Weights of a small transformer language model: no biases in attention or MLP, untied embeddings.
Each number is 128 + 24 x the weight over its row's rms, rounded and kept within 0 to 255. Layers, rows and columns count from 0. Numbers have three digits each. The size before them is the row's rms in percent of the matrix's.

# layer 3 MLP down (transposed), 768x96, rms 0.329, rows 556-570, columns 0-95
105:134146166156102146171108107109111159151164131118099145130169132109153101106131128114134089157093162120123137158137165121093128140132126130104161121163108122110138087152097072139123122139154166129088110075102127148151145129106138097091180101134135123117133149157154083140138107138103117113
097:169170141150096148179122069131125119114142172157118151148135145129125146112118181058128141122136127116096100084127158156146136127113126122137115143099127105152116138101132150126134106167161154080109141097127144097136115124145130108114114105163094136161146125144159104134129130122095121076
095:121138119145156117148088142103156113108114165145161126164113122130090095131147110105128091135121136131132079175179172094158118139153081141132153132115139112160130119147102130116129154105131094131175121132107147109132160163117125137133161122096095140139142092127129146130132068064097134130
100:123104136158106162145107124143148138117134137145138082115157125133128124160124138121137110147122148097143165133152127113160174111154157117091171092104096116121140131163158068147172100090111122112122128152129154142130162103110109101098158105097097135174134123137108117133113165140109077080
102:105153123126088120111086114110157108122150134112094080116113164122131154133125140100109140134126133177103137106122133114142123137115164108161174125142148133136148132089099154134098103167115122178089102162107082154162166092137108134116145119143136148146135075162121099150152151134112168135
109:126100138149138136096147141118112150094090149180153154180115089147158109092117124137096129164105140142114137110128113108155121120113140121140139153175139141150117100085119132138111130085105158174155130092110078139106149146199151128116137136136133104108113122121168120144145095098099123138
090:107104204149119116128180158144130131160137144106108136163149099136105109107124149055148132101118144149125149125100125120104097153147088147139140135117133131117105129144138135132153105131126145100129128112168112106075141125122154112141157173068082157114134135154114134109107121099135131165
105:144091118107107133132080121128139143132130134102118134139119153129141128139174135188130123113103124143133147083110164119149080161113132140143100164122108154127103103137116156158090137116105074081148145115123117107171129153094187096159113152114172159136150114103101101135123120118164129124
088:127131142108142147082165156116147146133152130123154136142111081186116163089141110136140148150127125161128110139126133141113127098079099169123118094129148146108155126121115092171104140127166114151146157191106090091119146120145153105116137147125124137113134116091131119104151155112113115061
094:078113153135150125149114128121162129170132150186117074086137098116142183111097145130175148110103142119123118105112105119120132115169117153163122150109110137089164169153125115140123107098105153122122145139096143102155105096090131151134158090139116122121124148175142159124135105108125107119
101:127115120162166117175137130116145116146135125171157133165164111144113101125154147114120131131125125118123138128101109079101146146102140128127125110131135138154105050148134139130131168144161151100156128070091105150141128178133101117120170167119103118137094119135091107140118095079143098125
103:099126140145139089122138141125118109107155182131113128116135145137092129094114115123118076119123100103084146121104157103108174122129117123129118097123094137088113154154126148138157177141152153115167151174113128118124119147149142137114159125105143194117102105177099090090144162115123151145
094:126100138128153120127081139101109144121177128150137155140157152149116119130117153147106096108122106143078163126167113102103121099083112163091158164114108139135151127158148147128148125130123088115131170155121127089086098143135173146123125091138094145114082136169121121117115105158154162108
104:141155124168118147133103126115085127107133132140138133102075095142091156143154070134111180101116113118112124086083136079127135136141112152113109143180111084101098124115141130157165137149119166090150134145096140144116104128121127109152153126167150133132146150149137132117136111164106157167
110:112150117145143124126163112094138172167112160136138129146179115160172141160133133108155163122136115116165103093086176101134124122149097112120165131093095106092101098110136092142142109136161109120134146136110146154106102115114099181097124101123133135119140136100166117092129078131134135129
# layer 3 MLP up, 768x96, rms 0.183, rows 557-570, columns 0-95
093:118127119113098160155095096131155105142105121165120137106118085121127163129141158145109095123126158131151120141126094153084120118110147109110155154116113053115129151168134127127073109175126142132100094184148147108128134130143104103113124153080132098117119138163120126068133138116138128141
100:148169127122123067121104067104125119113105134100162135166098116079115125095148110144154122128173091106109110137114129121157091142147152162108089115115165136120152163130120126112140151137172105146163085132113115140084121129097120139152138130158173124163115137129114100093126117134126154119
106:126168121129123127156091149147119166080129126098165155077078120110116118114114149133078132154150142131124115129115131125112158107112089155124068119119116087132110121121150118123136126112125135166179120126154112099133103109146151111145113135139125126164130091155149095178155072134156124161
096:136119136131073137134143086114111121165163135110147142108147143153101123127139169120148128167124131169156136149122127144123116117114145119151195164159108125127101071089101168100098122111118121106109112120140124123149086164146105152121105093118142137119145132130184114139144142078175112123
102:126128136115130096140063159115114125125137086099156142129113141127144076137140131139127110185134133123108086162119115156117133103069131123118153126126116136096105122146116148116112107171151126139130144085140173137151143141085147120111126146146117102147100175153114140184112082121153155092
095:100143149151157102134126149196134166143094140140116109133137118111104139135082101078129143146133110131123150141118160095091099143123164125130133174078106132135146121125131139145102077114117101082171100122131113084126141111125119121145153184086098134119155144134128141139094123142132138165
106:115153105138126168137116112125113166139113107105113106172111145152117144130128115117122061153111101136166145157103095127115094098153117158136128162125151113129101132097138130111146122155171118121159115099133091097133143108143092111132161164118075095150106103130135075100121128163168167137
081:121111139169112151132117114123160103132118136132154111136179103153108123141114107113154164140159124073127110098080106118110113101131154096126124121159144130142111144128125128172151076119128135095140113144178160103149160185143153117101148132098159162158146102145129106140129167139134157082
101:149098135107148111170096132082139148101091100130190129086055144078153097164117168170110124091140140165146139112127128120115112120145130154111095133133121126111140172133121135146116109107141131147147133148141136147119153089153096138142134166114148109137098119121124160144131110155126086134
103:144135126128111127126137106083127167136105129177134097127098180132121162112146133109123162086160137110123129105129133151129121137112157138131071113121189092129127152104130162095124180151119125100133158118132151101109102097124138107144124153118121113123167167112085082094167134153135129093
106:119139101102137121085147116134169146112118114153162170115153070105165125141135155150102142088140158133162129152122150147163121116135119168105065086094151111099099128136135127121125134109129149115088134139181158126152141103147132106143120096104130128132122113135153140180117092151170126133
096:154154108172126141108124100129120152127097099126155085143098102155127173123096090130128108138157122128131172111108133152071151145115134163115110136095116103113132156160099132134135126134134148178079096182169153137115167080090097129144122111156123128126131117127128092136123151106138119111
104:150151152117184154138149138140126154165125117171104070134126097103098142135081075186120145115141141127123105133098161112084118150138150114118143108086109119102120137120108169115109116126125139126136138133129112113123139128137178123166065142154102097115129133106150096118155139113139149158
108:122152089139146140089104060068190154074130098083161132117114147129094115115134124103165146174116128156107120131167141140103132144140111115124156135095108129105085135086128122119153156133105156127114131136159142151124117108105155132091136139134136122112117076140140123132115134116142123154